{
  "vocab_size": 32000,
  "attn_scale": 0.125,
  "tie_embeddings": true,
  "extras": ["capped logits"],
  "init_std_o": 0.0,
  "optimizer": "adamw",
  "lr": 0.000825,
  "beta2": 0.95,
  "grad_clip": 1.0,
  "decay_fraction": 0.618,
  "decay_shape": "sqrt",
  "batch_tokens": 262144
}
Each number is 128 + 32 x the weight over the matrix's rms, rounded and kept within 0 to 255. Layers, rows and columns count from 0. Numbers have three digits each.

# layer 4 MLP down, 768x2304, rms 0.0287, rows 272-380, columns 1920-2047
100124144129141149150167156150148167163110127169135090136094166163090123139137125145176140108153145155156135072120132133115120152102114130218122164131130130144042134106138168091116105150154111130129157135099131164172118169153152081113145129106107101143153106091129095073112144087167119183102142095140123148064118125126144048100129116161140128100124024064095107082144113098166138104106
137085108167145154126125153196091125130076145117099150086129124114147164148143143136080066156123112119156131119187164169148104156150133166116124104155105133099163092085113163120078111090142125103101107156158146090091111130144101163167172132133111204116133076123122157174139114120138174123175122135111173072148097120172117168048106108114185120135135154133146174115130080177135093126111
093101150179171095130170135111119155153156123130160138124120172108177047089127111161142123124127121170131179119129132157116093160096140144118114140148053117094108157146167136100108129163172081144160144129069133110189090159120137075085132128137121096087137184111187145101094119220077035113142106132113153111080151157127169114113113127109092124168168181136151117127158128141100102112120
130196106196138116136128127080125119131095190164187165121101158130130135150144092134135086141135116103118138092080183133139154085154160158190144139089193172136140130124133100162144107100177142107099097114135105163122130141103094155107101118132173151099108139058140185121060179142126187138140122157094140106133106133101142141122155084102142131113090126165121102184166115108121110097143
162091149079133123147117155148115163124146134160123093155160154114104113139115168098100096087107118115104177086056093183114095154137143165169104146126139131210086105126150146139170204129158110168151157159102120124123135122115124132118173113082125110141152157163097096111172106105142100100104090186102129109059160130153113061085162095087097111114090125107122119117113115191061136134056
115136151115135163144126118132133129189185129094151125118131093141130146105094133112107110127086125134167072085076135076105107115177115122136129117191108128124102097169115162111108135129126084131129133133122129134148170118087146139150111125107066111118126102132158146107138132169123087106134073135168165222120120121143104107138136139161117133136131150115140100094144165192102083151131
151146123095140152130083140191132135174115132138087175088145139109092111097111133198061177146131124120124112129142114167085142123141143106100147100117121206132106097138131125119093178105119177107132104182156142101137119149148104060117177103121106134152129150186138127151171169159145073138099153124096145175105154081205139118067102177138122098112127092113127170117141176164107099093128
104148076128164089137158112145139128150138138153131082120194107122151104066140129178134099129145111103103128083139127111139138098117043088122152111146152106137125151157132138066137129098108172072136126154138149112131102132136064135180145095092163084110154117140122043158127160174155204142138152100149068097143137121171114152140140148165150122098112163103092129162154107135154167101095
126127153183126161137096143142144099125192138162058151108130102077198103150098097153090071087164108123092088088110140088132167140050110129113114178191136168131131104134142139124148123111103146137104134080124121109087115125123125098151121124159109097116153084140144144117094170095124076177142124140154106098093087164117176102114173039090101124118159196098113172123082130106145123136100
183057155131101075159154129127125120099112097143151124151107135101114161114123118139107127126094169078106128136170093154147127164144133142169152089059095102175133179121158143139130148123084102159103162133126109161161162154136138158161109128130135157155113139141128084149097131170141125115047147170156137205139118162159161128113111136149153122032142163167116115163142154160119120154096
099093149096173139135158104118113138172135115152120157191109128165157139113130123191128128131159165100152093173177115179120087136089168112120178117109147103108071127032208129161076099201163100121114145138121136078174133158168132138165112113086105096140092156148091155097113153125126124114141068143170131173102130135092148059149109168098112113064153152109131065088208135140097116152113
125176108149117111133136113099136142100094116118127107153173137120057105103151120135091091116108134104113178135135098104115107076159085110108092114125113136160115147126142076120145164158109153133137106143140144144185107121126199110124174160137119079115189118064130155177131220154170144110060107115118152111089124198104141152075075099136113141163137097163128153115169126147123124131107
127206133192131105188071185162143095162124177175139118125125110110091081131106126082135134114144169159178151135160089115118157103156129070073137168102097105131099071116114083186105131130075122118139119109144096111100120133155131150088116088149076114109119162178097118085115120110103143124172131158123092182090074167138100099147159074086136154087087139148137091094104151114089133119126
109138107110122142106027101156120132117114044153063141116164126059153115109165108136137104124100084117112129110102132127168106170122084126164163180195161079111127101112153122159070202128078115113100103164140138200124147091138095108136096192186173119095027120141068153129158238170058123123056144162091161128156070108129101079135129052146131131100072111155103158065081124142134120172139
107194126086122161120156186065148185128099135135176119129132113120105133147153126136110085141185101126138139143072166103128156140145078144207154087125113074193131146104069189140042128184120118143107137107110194050050128095128108151107127095090170098161107144140047156135104132126165068127142158125127126110152127123141132132121179130123116126109124101109115147146104090170152148097066
138137149166166110173155127159085180195111209154120129165123127106113105075130133045114141108117121100203145111080075157180118131096167132154060179114097132153072128119109157080106172081144152125095095127171087120086153157172118113170185118113133136128147170191102152142172125129130097125186114129096115184113121087128139152159146139139109129128105131156143084118142139100185163125159
049085138092113180071154154093118113078098082069098112126079095174091126181145134186140100102165161068114163134084114142136147164220130162160112164139180132115135161101133141118120114153140090163079095103143121106143107063090150117131086143083070215162133133097171175115102112109079099114130067151087127098130133118116114141127129077113113098141128152163113130110092129107092164096103
113100146154069142169085147159090134148061159086109107092110116097166106176072176120158102141112188168110116073121128125135160146178119176130096089117099088117086089180122150081099072142049121035195153199097144119161110094135134150163174106160157155106069152182167099078093121125109177143127111153076110133127112150075069130139067159141113127150120068134130124113171107156128150137121
144129070160108155191202117109108151144145147149145134130131151161077159147152136160129109154157126164136146094127117196145158116134208066135198111114130132126128107140095120176091137091131112134112158178185131161109169114140180088115150157118166158112115112103096116077152123132132138155115146157102152070115100184102149130120144088100111087104134115146135063106161129125159080076126
089097108079156165067121120123152096174093133116089186150075135139106184145170157103097121215089107127159121142182160124115124090154137135127135111103123111134169091150079172107122098142171116155189117143100143053056118138092144111123138156126113148111123176104078154131138120093140159145063142146112135154097108132170082132096132169058144088145146128136072099150103134176134186072142
118162187123208127119106159117081166166162094122141178104087174137152140131094000190143022161077070074138164148056092036093130090180166134114171104104152119128183143137144143079150119138116161082119096097133118119154116144133131107109064112113128063151172138149133152135112137160131138092123089141114148157130180056078159142164123100141116103145140131096115141199060172136132000080136
125129174142121100125087093154091097144119167108156078097132106089084125108122097130189134180135116082094150099162157120137080115074095151125212088092125136151162125112093135123109143115124072094123135136079146138120148156117102187090143122166126069164144168158117141154123125131136080067113088131125175125159141187137122116127157118187157120129117106118104178125105140112151129153161
159134111154166066122094080152128179150092138151113109098131102142109139109120132136162125142100112142156107123145139118119126082143096120149089076162181091135207101131132146107133084162124078087118130147126109180130182108140118080137136142114207117132144123117115085119117127147105078147127105116111098139099085115140132147140085155125137124130168115168135117159159098167143142115128
133125131089147146041130149146119169140160093132094151148128182150090213100100118135142151076128196083107157172147147141127164075059166149159135151134140169121096137115082113198108117106107114154082110099177173093124128106104122125113129162103099106106134101175119109054144089126130130122156131157163056177181060142116169131130126138120081169099128155101062111188116131146168146105124
121088098079121136113218158153117116129141138150130121044108115052217122180158126106160118131173213133120145159155109135148063137076121174092101123165155164053150089105203163124096112116095103151114138167139103083090108146117130121111142137137112080128109135120154138160123110105125082139190125152168129132096183161099206107131093098088145174112134121184159100163110135190120161087121
108128149136077182045099129056141157159091085103136211133173071130114152154038162159082125133105082140124126138239154134172084185210135115128112080130152081118195102125123070126195150188154087198147138146117157100171099155033134152098132160161152165113163133144151191129084077097126137191085132132106139158149139099136123081121082126088094106121101082192068151061180158120128072171145
102135165135072069128152128096153140085112160204081102144168145161110130082129120139111122104102131094133133145164171122118104160076135171090097111112197109100130160084147117143106106176136203129120119097133167061107066171129084201113131116187083153169161150174114128156095088172138066121106124148124166190109132099201173143042102162173133132130120100155174145152117137143173149115154
136106127113086172093098179175132070145160132094183034129119122178101187160155165134091110130163172121190151107075120129141147126112118126126092117091112124097092121148129162141118127082083084110149151133136175170096167141105079151205157146120084111164115107149124125153160127173103070185109117186166112115150170150114113153071153152128120165130113140154143192053124099150144112180128
179160135094142110127129136083150084177105152104172079088057101063130129132135121088134084169157111136151175198109151076139064099156102100159190074130122094151124154111129177072105112100189137171158156123160163166116112100151145121120164140125156138108127138075103141166156161154171133132168131122165202157120148128161102029144121136159174078164108094116173133117152149136178104138101
059152150127146086141139156120055171091122133171090123108139078132154134162104097115130145177135127132104138152187163122117082190050141122121125126140163131078144081135131136114190153147105132084146194120147132107110126167183069139097152119141100128124186134035160179099171125095118122163141096163125107115172111106076097167144129130118109149119109088127141090181082148154116148116126
140175160109086117122100115212143131135123130101090087082115091118165102123172100119171126087160085103097098140110194132103125151115133145162121124134153116109145086118069100129146106117105124088159080082077139128105166158159212118188159125165103163135061122144149139174086133160129078170137155089159132112168140111168157159114094113117128137120174176136123126127129086111177081124112
140160158120158168143182112111106124145077155151090095139080163110153115110071143114124155127103141090142117116114124118162102113112127185093105153111160179142106178184130151158155137032091127053092087133144116156148110157149125074067152166146134164146083102159137115156140079140110121094096089143123047130160127117128116110126194146143156121105152100151112077168147141103068141160128
107120094195120179103159064165178116122160070157140085128113156093129133054152187080066122050097122155143148131052140113118133107175152108140107163129087133128185142116105118152155068169150065125091139120114139137067158169174103134165144150153198094146176116109185123162140144090171128169108124128136156106141103074095139185044107125127157143156153071110111167104122099162143184156135
082071191113074157161058157168098101113161159216144091123151117170100133107154115127148213148085114065180145152139093144209118098111140129098093121106110085112151121178115117097140154170193114127166134081105155117101140129134099146150136140143123104146124134182206117112119099057144197147091132100109147144120084109095162103165135154110110114111173096103104144069117101115173145162139
089144179052136101166094181117122091126131133172083114075152130105102139149150106103105139148122085094128087146216176154164134084122086188182116150087083137110076111157185161154166134082131105111134167124091170124100111164109093094117141201133149098106180137079177112138097150100149141063134160128127140105106143130143106138097114106124195135138102134128134141144111168103129044142132
178151095089117116120147141122128049125165090116135139117136133159150161116169157164162160201113158145151127157169125117110200116112129129171139097075163142144159092125152125110133111109160117096179112150131125143196123144164081106083115128168222093148099140099062105089127144163106117110160150146143122089159136128173132159141160143074124122139111123132147144080160130091149136168142
136142221146124150162160130115120110156128162127115153150112135107159113169129146053095099130162136181104129164163133114116107122088114139124157149128147086119151166180156153123145180135173136149095165172123166144147129091159144098114109145129217135143073184164121058175094110162091153143119113139134124099106075110142127147174111175139160088117083094103115177157116121152112094138097
175099113124145161189177087149136151162111125132125146147182157107047130077097119090153134134163124115150086151135071140113162166127132113153146134162154138177145148136116111182139126194125125132106145117133142109175139152108156098104112143128144140102152164074119092151153130163171148124144144116137203107100166162112058164107115102085165082126161159175126125120146148096104144120129
151156180117102209102134150161106075128133118101129099112070087110138137121112078148147193193143165155128123131122139140158120106151179125105099099087114146168032188150094114076125102083143103127087146108087130097195124147150155086122166117187133135079205151128146113123108138092148080114147088111134116155129096131141135098097074087124159144149132144153132219141090079155106188105117
141123070122052112164156148148155112152103124154098167062085070129139096186114183150125163090126116117120117140128132110138130140146153116162061048123137127147098106068135161118133116128090101057092153131151128166191106152147119127169136141130201132148068124159123163100142102126156153166142103123127165178171133170151097162186141165169077146148151191140120150070171106061116148114144
113165147161140172140164141135109078092150103123120107126137138133163192180157146035082161100062121137094110157080110066104140138155133156130206187083140140159103149108093089166170095117150136129138106167083082215111103084183096165132167216123147078117093160074142118152102176125151137175100128194152121177167106106048097142101148055151104161121132154133133105135126099078157103182104
132177170187126137160130105136201064131082082148150124110097162133101130058142139106111070165101175133147144142080121115166156127106166144141187167113131150125099120102138166151178165091123170142115170134112114152173099197204219184195074194128070084160097126178126122143183165108142103165123139140092114151097141108113128138177148151131156130174173135070125116120104094120115097121139
134168141092134157056097135130123186150142146105167123103141171150228117135154128123190187078155174132145106120093134123125113219030135137151094120095097111126151082148083182176135073143140156127152138142104115163056068096128079114120154126157109023114132143140161089140151126121117134156137140066135132214129134114106170161105170082128147158093114209156179136111096135105115159121084
121105174114129088112153114086153137106167130185184189085134165113103122130109145075136066135124108155158159163138090128133116167122075147143139174118091156121095123099129119180109147165102140114105101145144130065129125171119121136116108123044081079149124101138097093156121088150103102177184165152076144155084144168109120166078153157140163136147125083112110134094084132090117105152123
119157131176105130183147095159159154146145120160114143158163100115172135094088085106116157143131147178085143114138111103093117117120167139095098145074096193077111121105156108157119153147129109174113167130086100142154178142125129138112139104136101123120114123070107092169096094170124120140128147147119113138139109120143110171103101098135127088086142106129145125146134156122183172087124
113129168132133086114168135113115120147132159163131151080158125166121142121120171029094183156154101158055117163157116078119160157087094143136106110119130116140075128129142106108110150099120114043133134215135117130098154127122169085136114127106102086178137130161161111136090103175127111122095142122172067074071118098143202123107139121093159112118115118135122163117156148198069153090137
157092153164107119116104117167136146113114126205122166090131185085166118163108086148201150108142090136069107085124111096095130111164128115155104150137149138160115169121046139090112058161094142178132128110086091074148155124110106148185107096082175100162098148174096124148153125204097153161105143098129083115177134135133118106110091124178081135115123110078115135116181150091150148123111
128095084156111091130103105154132151119109124127062152137157171066137108077153151157142172156147061127149138110089103130113110137044161159142113119177123157143124131226130092106124145137086142154117170129137144193107097099111168084154100174094110103113104171123241221165150153152167134102195154156145100136106103095179117156112119118162153146101134140132111136102103111109141128117090
127138147105039117166159151148125143145165135094131096098076144119102159080165169158075082154133129135125122112063157159144111114081080144068142109138081121115164144126178166097175097086110086098150109112072096186138164163094178106136096088134142131144054126138145099148158120135141145164110112159132169099160122147076224164133093118084133194127094094128111121111081096111126071137142
114140130146121119098125127189062126147091156077110162181086118085125139118139127125098089177076150177114191084106082113151078134107147149067135195135164138154135118089129160133107147158140143132136116122101119082164123099169146147137132152126075083126088135110133100161127132065116102120149172172117134145149115135136141156145137081129131108091157148070156126121106117125151110102108
140117165132138110172122140137111131095139088107165104072085098174155100151119097056128121145188083115100107128115155116135140145137175156123103124127102181104164162139087032130146135187159078116154121109110141074148132122125123156144175146164131139127142117114100181163138103143143210178056167126146145143106099107124144128165138144192179128121139144120177175092139123158178157142132
148123110127083084116128090111132094112101166142085148148139114120135098156062108111175139116073128144150192112156109145124118137129146113132201049069077098134099160125131162145186150118129103125127129143069130160153099079118132173077141126075159153143091097167128126131087141134102126136112130091118120111105093151069145157095153087172214109133114096129126110149128124133134122090148
137118156120160125110126167112115150127154122129140121126137085118146149126154114106158138140193150138106142186139142181116119099088086140157122186126214098144119182122116137097103108117057186158106112143122113057179150162158141082116143128140138086080082151098135139185107173140129127164139109135105179156111090123166117092173057159134060123074153096182085089161066116159122095106044
180132081152117179128129112119109140109118145077098081118140106109077160094154169150131190079076120155124136156118098088128162069134148152129098130170158155145124104117078135098099110156115125145123090142158154087191095115143139090142166183063087093154116107115131175136110125136150043129125166126112217137139138082105154112154185109175082173112139164168137142086100100113149155114097
144094110176101144120128055164137089103162104171103089126097137140158173159134132087152129150142089133159152147129166171130140168126173126136150124124093155130152108159081106124127126159090162186199149202171123155131102168089094114134140123139141087147103166235152108075108074130140195110124108135123111076105109104186039120078120124149106151222164103128163067149146152132146135122133
160138115121141109159127127132176091128160135204111183131157110094118115158191105127205128149100138121131157117150181198088072093091194138088080148175139127133121134108153137130112134073125115181131110131077143134107122125107191126073086160133116149101144138105119109089115183155107140128080173114171119143129144091084142093137121123109090123165123102096079140173098105170127099156156
091129113168128148133082113168174124119156145118129132102135101081091098156085111159150108146187079154063140142100084086133167123101138104170138146104117165146138133137186140122187122097163127130108138170062132171148143151123136144122155151099092141205109153091170062116162151084134123107142078158138175152126172150152140163121091174128170154140138131143147128083112115166123139137125
081082163081103104095135145114151103135104099130128123127098170134182098121122113141105101114128084086112145100130122089110138106166135069121130069165154100130134137139145115130090161110128155089129132142168111151107142078093164124124143159115169084152089104147046147119080053152194160118120115094097118080187115099136134151128110098115226045133127125142125176152112195136116145139112
126103134054096081105104162130167107118124150126049138083169123135110142118095152124150151159117175139081171089115149152101133117084074081119126088095114097078115097080125166131153137105137133148143172115103101215097141105121136142089094148122113135133061174140183182114102199188139060114118143122191102081111162096133123121113120138135048132130178147081100095060147115058132098127117
139110159119134168116084125113129135181136164139112069170110182154037095152165142186141101099087159097117095130067104091143124137136110104108188133092104175146134151094091164134162160154191202122081114151153143127182115078136168143139123135141110115140089113122057070128116110187119088112017125158162109123154167139152116119117110152097058119123113085149131141188130154112067160128110
143126148130152092082117176139086154126126119128127116070149153097108150089106120123193062156083113137093116134086119069102134116064129118073159175102134169175106123134109095113174084101137108086144156160176143106154122151151105111128105140176097063113108121166117190095178142186165134103123153142135068103088093100112089115159126203132120114127077123099143198113142093146203146152110
115128131176132074087122129111122113121166133139118141156157124081060084125126132116155101115054151087155108122206136111149148136097150143121112139132128137133140155140098104102168056225092164162075180125143116160119061070118111125157108119159078195166153093088126159163066075078111123148130130159093142101117104113112118096169153088139185130104121107077130091211131116113163147117103
119165115035107170163169069146141157105143181130135159114147109114129115159092116074116117164173148139149104197178103107114177137178166092151147136129180109144135087109158157117136052077157153079192095145149112112130176180096141079119136172201151136140167150152085142151090103146104100142148139097166135112158120099147160123129141095065210078146113153151137152167106202128176128151137
115114096128133131115096137161147112120119137167160091055133139132109130158062139131133134135135161133069118105125085149115125117101166107070150063103136136134128149132155174130197149051154102096150139112133128198165116076094104158095071122138089108129080128090200129079143198150135101112068143144135151127129101153131136136112100146125128183111142083113077150111162127072124175147106
135162145135092066149105153142126086090174155097122174150113162152177142120153108103227131175120099111138147154105132141158101108130103137175171153076118133149173136134101170161106096106148154096094140201095160151103127144138104126096182130186160157120107108110092126165122120158064160091179081104179089147154173161080088166164127171079196140160148097155135102129128114134161084114117
114108065079123092110130157166149105095181146153121124171171033169086170138143190196116148111245123138177110078124168156117166118104143091118152128155125074155160136127128132156140143070110143209126135100171188175132151099142164162119171129111119161128148125132088135134136069137078100100113112160104152120154187132121166163107140113157145136109109170155145150136194149123120097137138
149101101096089123113124158104102132164192113119160126116195131145176148132142103086168158162159111181173137137140091131182195015128141154087043121099171114091133098139127154191113100147155125142082111044146134163052193170141210112115174117162202130139150081137112118104136104126132155130136134137131122141160157125118137127094081112190185162124141147152149123111166124135133112159108
127108101119214154145186062137053121142099133106083121109119086047098132090108113105091132153170144059136175137166125170102125118182131121077157081127171108122121089116144118209139110195114175112099165197101166117104166092125147131119107069118171109108153094178141161116188129128125163147060081132103134176137110176136103146122120175156155097171126148068159106202131161142151115091175
114103106121106181138067089148125125098098137123151198130093062111140164183129135155081186117147204144120062133145165109120094187100120154128141095148162140147168099096048149089122082095104113147139138047091131120046090135095091103182127151086153046157110080110145130154125152097109096142111154115148085156129082140188137127133156098170082173063110091106137172086173108106138106133126
122099119121180105125149139139133126124110129143149138109195130115102134152119116148170166186101143146097148142156157110149176127168150131129090094088095118141076117125147179126104131154138077144151135125187128126059094137079098140138135094107132084107085101165139136135157096142114204126112144132137189152147133156081112108136184169111054193081120084147094076175116128125076130142123
104112150166198098157184127136111062164142059138094094122164128118154121155061131139133141089119076120116143115138115152134112133108119102156137094107124095175113153188115168111148134116107111142159167083099193133124110117066119098134125121137133156093100153094191150150122189112196107161119131202136125096128137163130122109170176146093122106157124192139153113129180146132153177146124
111110119102152178098152143106111118146143173058085109119117108188144141141167164122136140152183138149166098173113066149160118069138158096114157108140128114157185176161150097125166162111137114141134103091151123136168126110133128124133111121170149157148139101103117126162071118175101115132121083127154150093119170114156069109141141095139144126068164134125120099108166166147101107146092
081168065158110123133150131106130168114087122071072093177118090147154120106165106172112153069084167132157111108144093140075116141108120105161125181123147107093112153160140126172098149113122129096157166161176093073199057127136066150155156024078144126056146158106151136151084155128112140168121126129120137156092147065190144138093173121097083150113126111083209099161135139111059076150134
083072102130109141137073124108125158072113138121081129128166134151139117141182099130104149164093154112169152157121132152118137126164079146135147125160170117141138149141125117151117115150133165153055125179130120136159101129152121166131123138084170110154107099169094038151119122130141154093117172128170092116136140081093098158127161162111161118141128116121159097076176050171117116171120
157116130173141179134129094123107145192164119152141125104137159137121131179093128164179125162131146147171122136076141110144121105088130156173105060107129103112173123141108088124100115057111107088119130082094103156149136118168176190122140111119100105183080122082133049140186058147157113138132157121119171129117129146227165113115092087154143136165150160115141128198153122150160091127089
119185134109116142115150086121098094112082135107141176111175108118113162114091120091169118141098115142127110156129152146129107121109087154143147129169158190137115111132092145147118094077190174179099101177159152081116136134088082091132139140116159155121188102124108053065157150111176129136151136112097103082152118104152128103145117139082158172175130088143106126130050146161143136145113
135162114071102151169183085114146152074099105111129146142146097140145108150146151146165097115160096112159067095138153127111129163138098118136114156132142148086103130140087084130197115110197096120145143111105115120107104180174108169118113081119106122136108106060134080089061126134129108140170194119096153129118115153099121168149167120125158075067153135180162092144205147144149097129176
180111096199139198131155078146134127199127145161131158137149129109177178136100209163146255134103052149039205088192094171103091180128122129119093137149146120141168134150139162088201134121112104147134122197136102106223170123119124108079113079112132181137172207154150168094122165093122184181135115189128190182169138164138133128146100183198119100126127102120129082149150148140150171152163
095129147152137084097098129080116207116118124113114131111170147112168141141108105139163086141065144110099146135138155117150124164156182069103105170131130131141105102157172111149139147154122147121125142119124151139082110136139097122133142114142223113104154084110120104085131087107116115128131197129134058126145101185091109138173107078127141103068109116143126144132074099168094125142096
148160144122131123161118120124130096163123113194087098115103117161141101198094143082159099130156131236158145147118144182170135133153094166145159102164100157095089144204173184062167124135088132142148129146119111143144139127152095111157129091138173123097149142117138139143141112144131114206167100125079221115086162163171136147161109114033139153146126157173163126082114170135104131134070
159142108114107162120157109177141128127156124162175082165070128164120176124191128130168102143140140152179110120124097100155111082197147119141141141137154162125141167140075196081124125095184138130074145171138192117133141116159120165140129124096147107132173102123127119147124108119153113071087106139122168227111145142117135167136191155109090163076135164158109098143103141130151157194146
180130098121127172130054113175166106148106139102097098142089099169126133131115149170121157187139133160102162107099109206101109131099128151177086125131083170118116070109164121148139185100106130130178133093071120164119131093110173177143143155157120081086137114146124094122173162079153125137135148116121087077148110126206064146122100132123074149121147127102143139145143105123098126131125
171143088140105140102138135102125120122175156142129140117102218104085134143182159146146156105111125175144157137176127072085121141116131143135154105117111131198190089135139115111108125144131137105183187078114109171127106122142121041168110098167092142185119092136125146136194156156123161128149107094148151117130112152141213167167111104109128144113149170171201124149123125091189118128111
117184134149168156129072092178133052150116157058157082079100152135184133119157127169130083120090096143149119094150118122118182113125149143164133129132085086094123084112132115156159123120129151112175102105128120132114147140126123077143173098128101157135119059159088179140063105175168137164216090133154113179125129143171130129119115112109151114140171167128083192129188112113065074097084
159076114108116135150169115182108105149137157163177155136168122201076169111167177102128137107113115059107118119084134146169133116117156106109069123149122137080137160118118135106213149108090070066120103167140131165105161154097105180115090153137073169154126160135110173168057140090119184114190142140153107128086122120127110188102153132145168096100144160105159116138126172155204131143142
138178106146119169075134139120114118165136177152107135166118134147134144175067121152122064105172166094116108158147098112153152121170153137155129128106127156084104110135160115141130147151145138068082137140072070139128132104082136111094140116125181174136105136143162102114104197165122115112123125166158175075099186134136161140152097131206137121143103176142086098147133124122125154124119
063095132121127118113152171132112111163109115152130135103064114135166115125111115092131014178125184053111126102093129091124173087141177122174102125128116100132092124101126088132104141123093099143162168114118035072160132165170138113151121074102176089148169108099160140112085161077175127197193172115140189106172135095139144128158041137126075197094177096113099129132127152129096128138067
097151088121106149155162126112162111070114130090114153154114128103152118112140088122120105165131114093107122073104133118095136139099097121144113118153111100126148118160181115159115146115072145105101122190123119084194176125109118174082159124122050105076114116161156097134142195098135125102126164134149091140093100148154145100141130070109154185146110135122116146152156180138118135132127
131099130120109112124120121178083153181192088138137130111160096177116165126176132122129163108072133096109151146096131069147147141081093150139100113069101133097154120108131113052068097118102130092113075132190117134109135092117158163130128157067140134123165078117144156120166133139119139116140152054067109109118128185102117149130059109090109155178112178131165190093135152087095126111143
194135205114149110085128097149114192112099133120154109120099141128100177154153070123117142135105130148122151135124117136129117160133105161141157107165113154146084183160181097174198101122123163096072109151103135116191150134131068174148146102122192091139176117097107143117147127128156148128134140120153120133123161076129083162119169114124090111136101139134148119164165116149101157131102
158148119137111131113139119094126092136121131124074113238074168101147083178139138098130152088207148119124144078115105110113120085145176103100146095127163148100081123125159146124189104102122087134140108143131151058154107125103130140109112109109143177138082111078115100074159180141138080163083130098086179134138179160150127106083102158135075145179137202120116093158165172093161168171144
183113064149098093048179125213144083120129081117218131156132134129120147129130162111145134116127127127172116147158110132126087165131157125116109091114139093147128112138145177121131146065035136138094138108167107153177129146121144125155118131133119063160065107156205193102128130113165182124142091195169149167152137129137106136182128111097092132122146089171105093165150095117104119108151
098098159112101116139073131146095167128146101116136160129138133151204111082125152171159124127125119138138096123139131143130107135197114190111119156137120158103115091104160160137159163138208115085137127115165114168083118153097108197113127076139163097155079122114166168188122146144125143101141120119131128145115115157091150096132071131131083107149089129105104064147147075125106070101124
114132114151155082158114132187133072143161142161115201123058135116137112082169128096088125116164175097132123134137149132116150127093168082117131135159106118121122112131110134130108106118125117117125147189131190149178104086125153058137115055114128135127080135173127116139047109113119123179079147128165133149100121120161136089109125147143157127101123144120084137127185138102199065146165
117134122107130158133124139079139096149108104131130068199095117161133089110086124152113165097132114099114142185093141143135107114114128118121159130135149144110094127115163123109127111114112100147085165179102073150096124134157144141099123144098098102087139196085124087110147139128076123120144159094111168154088126155131102077138092123084082178144151133137139164149132117093122082126145
139149124063099209163146101123150075123136183074086098160117119132133107148137111097136161146093122156104107100102157141108084151114151116104141106156108099103094128134130121180153124197165109133133138138127154167143080114139115129132114138185139107086145114140113117127115151110138135141112191093120154107084194123163145139176129116172117173100184108133210151112088146154135116191125
122113152131118087164152148117145109057096133108159131092151169162106125092047125147157055105105137095106112048137155123093157124076107104119139116101094141109086125125235096090116141138090162096179173120150159167082129145161053096162106134125047141102213119107108141140094145120175101095160102095106087073114123141046151206132127151088088171161139097110129131068130145132096106095070
111157136175140107134166101092115176143123124101088171053044124134083083144129086155188093132155111072112191154077114183100152127185168114142148121113088082167065160105164083051163133110123103119171115084119098095145100165129123133109080117161184137106062140105070090103148158101137176150139140120125076104115109186119082101125154127098135161105155113090153080146160079147154080081091
073187158103125113147184206139168120162150084188134101095156165154054139076116122158148105125147141137096101109141119115149103150127139156105105218110133157119125111144139136131107136092094156121119150108132121069117121145156104128143121101198112135114210163153109168140190158130076177097112167139135095118106125087132115148125172140058083078127135153149165130087160142102167084126141
145146123105144171082087078098137108127144138135098098153158117086156190131093147119092158127081109104113143136097149122108100142064110106070099110161102125072111103139092164085149145117079108147115103111115135136157125095069215094155160103163119099153132072107169121095143138097089143134128119140125059054108123106213118058117134147167171108168127126123173154047104131069073134152122
114175119078105143096168106137097154079219185105055122119118107136132158169129152150120191138063132124132119097199141040116128134137166109119112170115131141152102148096079095183144181161095173088119122144049100177083092118179092080162122135085106134089024156093171133071155162164186057150084113130201102136117077138090114165122141159087183097111131124117144148141113177144160063127086
140154174156110117139143128140098082144159070043153233083094092125154147160066094136131116161167113108141188101128180117102131116156177150196141145130144110140169090142101205095104154085104128141201114168055129107150135151151101105128155135109168137144103148170121129097119135147160169122146106096128099118105123175136113088158144122084143100158139099126137106157112154203159165094114
117089137135116171104134161137162153093124148133131133158104142037129140084144093131090205103122104166120190115110118013134154111088146172139131135087131169123185157126119186134088097124160109152114175107139084206040144165102130151127112117163137106157191144158124051094135178075095147123134113138138088116137145154142167112135203131095143191112163085128095134195076183128183169103100
138152096142103131218145150052134117127114060123165100129140157132121111163130160156154093082133096106142130072122081129149121148081115104129118125157144092133132092158172101093163152125156132117154075153166142121124178172152131140158124121125121197115128153104174132153151193162169100187100156119175182124120063109189110221185124124091153082139176144138115138176180147150121164135133
150174107076088084148088108121110134117114178083131136179103131133146117156141150183190165081126108161095117184140126118088166164080125125166104099130130126163167123194115157230119097162106115124179117095198123096104154099160160092103144122152108119185121143085122108109155149099109082066101128149137115155131142154127049152149107104144083121079114094136170119160134131130096078131112
149206152204131155083138150151161121114108102098135159153157057150086127158092063109128143076107123138134115135162126125152173077091144131108139109154128131118119113103088162139130122134165155145128101123158108137151173116154147129108073116127158105095121171071107146167170128143115122121083137136092179138101114232148106147110140086120147147198121145118071135101157101133163123154136
133098096135142072178131087134122095126102057081132103143095190100083077177097174141135089127169157141147126158140091118110098139140116114096103172176135105069202102099133147181141095152156125098148136154109126113135153158134175078126107170135141141130103145175093078158158185123176166106113153102070097128090115126167150142115135181143179119124149176134136075120149105126104160130134
139115111143098117152123150232158096175148142156169105105190174124111111131157120042117096157138150139104103128110111110106160110175096117133078132182105046200141143086075141103126107102171110105155117119144097104094121153182133176159119145122138160170110102102137106147185140089148082132099114129164226076114199166110151151172111145159159138092095161133121111163147127173184165151136
182132156169125122151128115095100157076110157082135143097112170103108141140123150150119124163155119124154061141087133102134122110130106096103189153127112157111116116120068170111140122127106101141112153112091135122142141152141158120141082183210147157139107196098135142097126123118130116094126146160088116120096180114110106138109193128106085142127164104148128122103151150116156196117131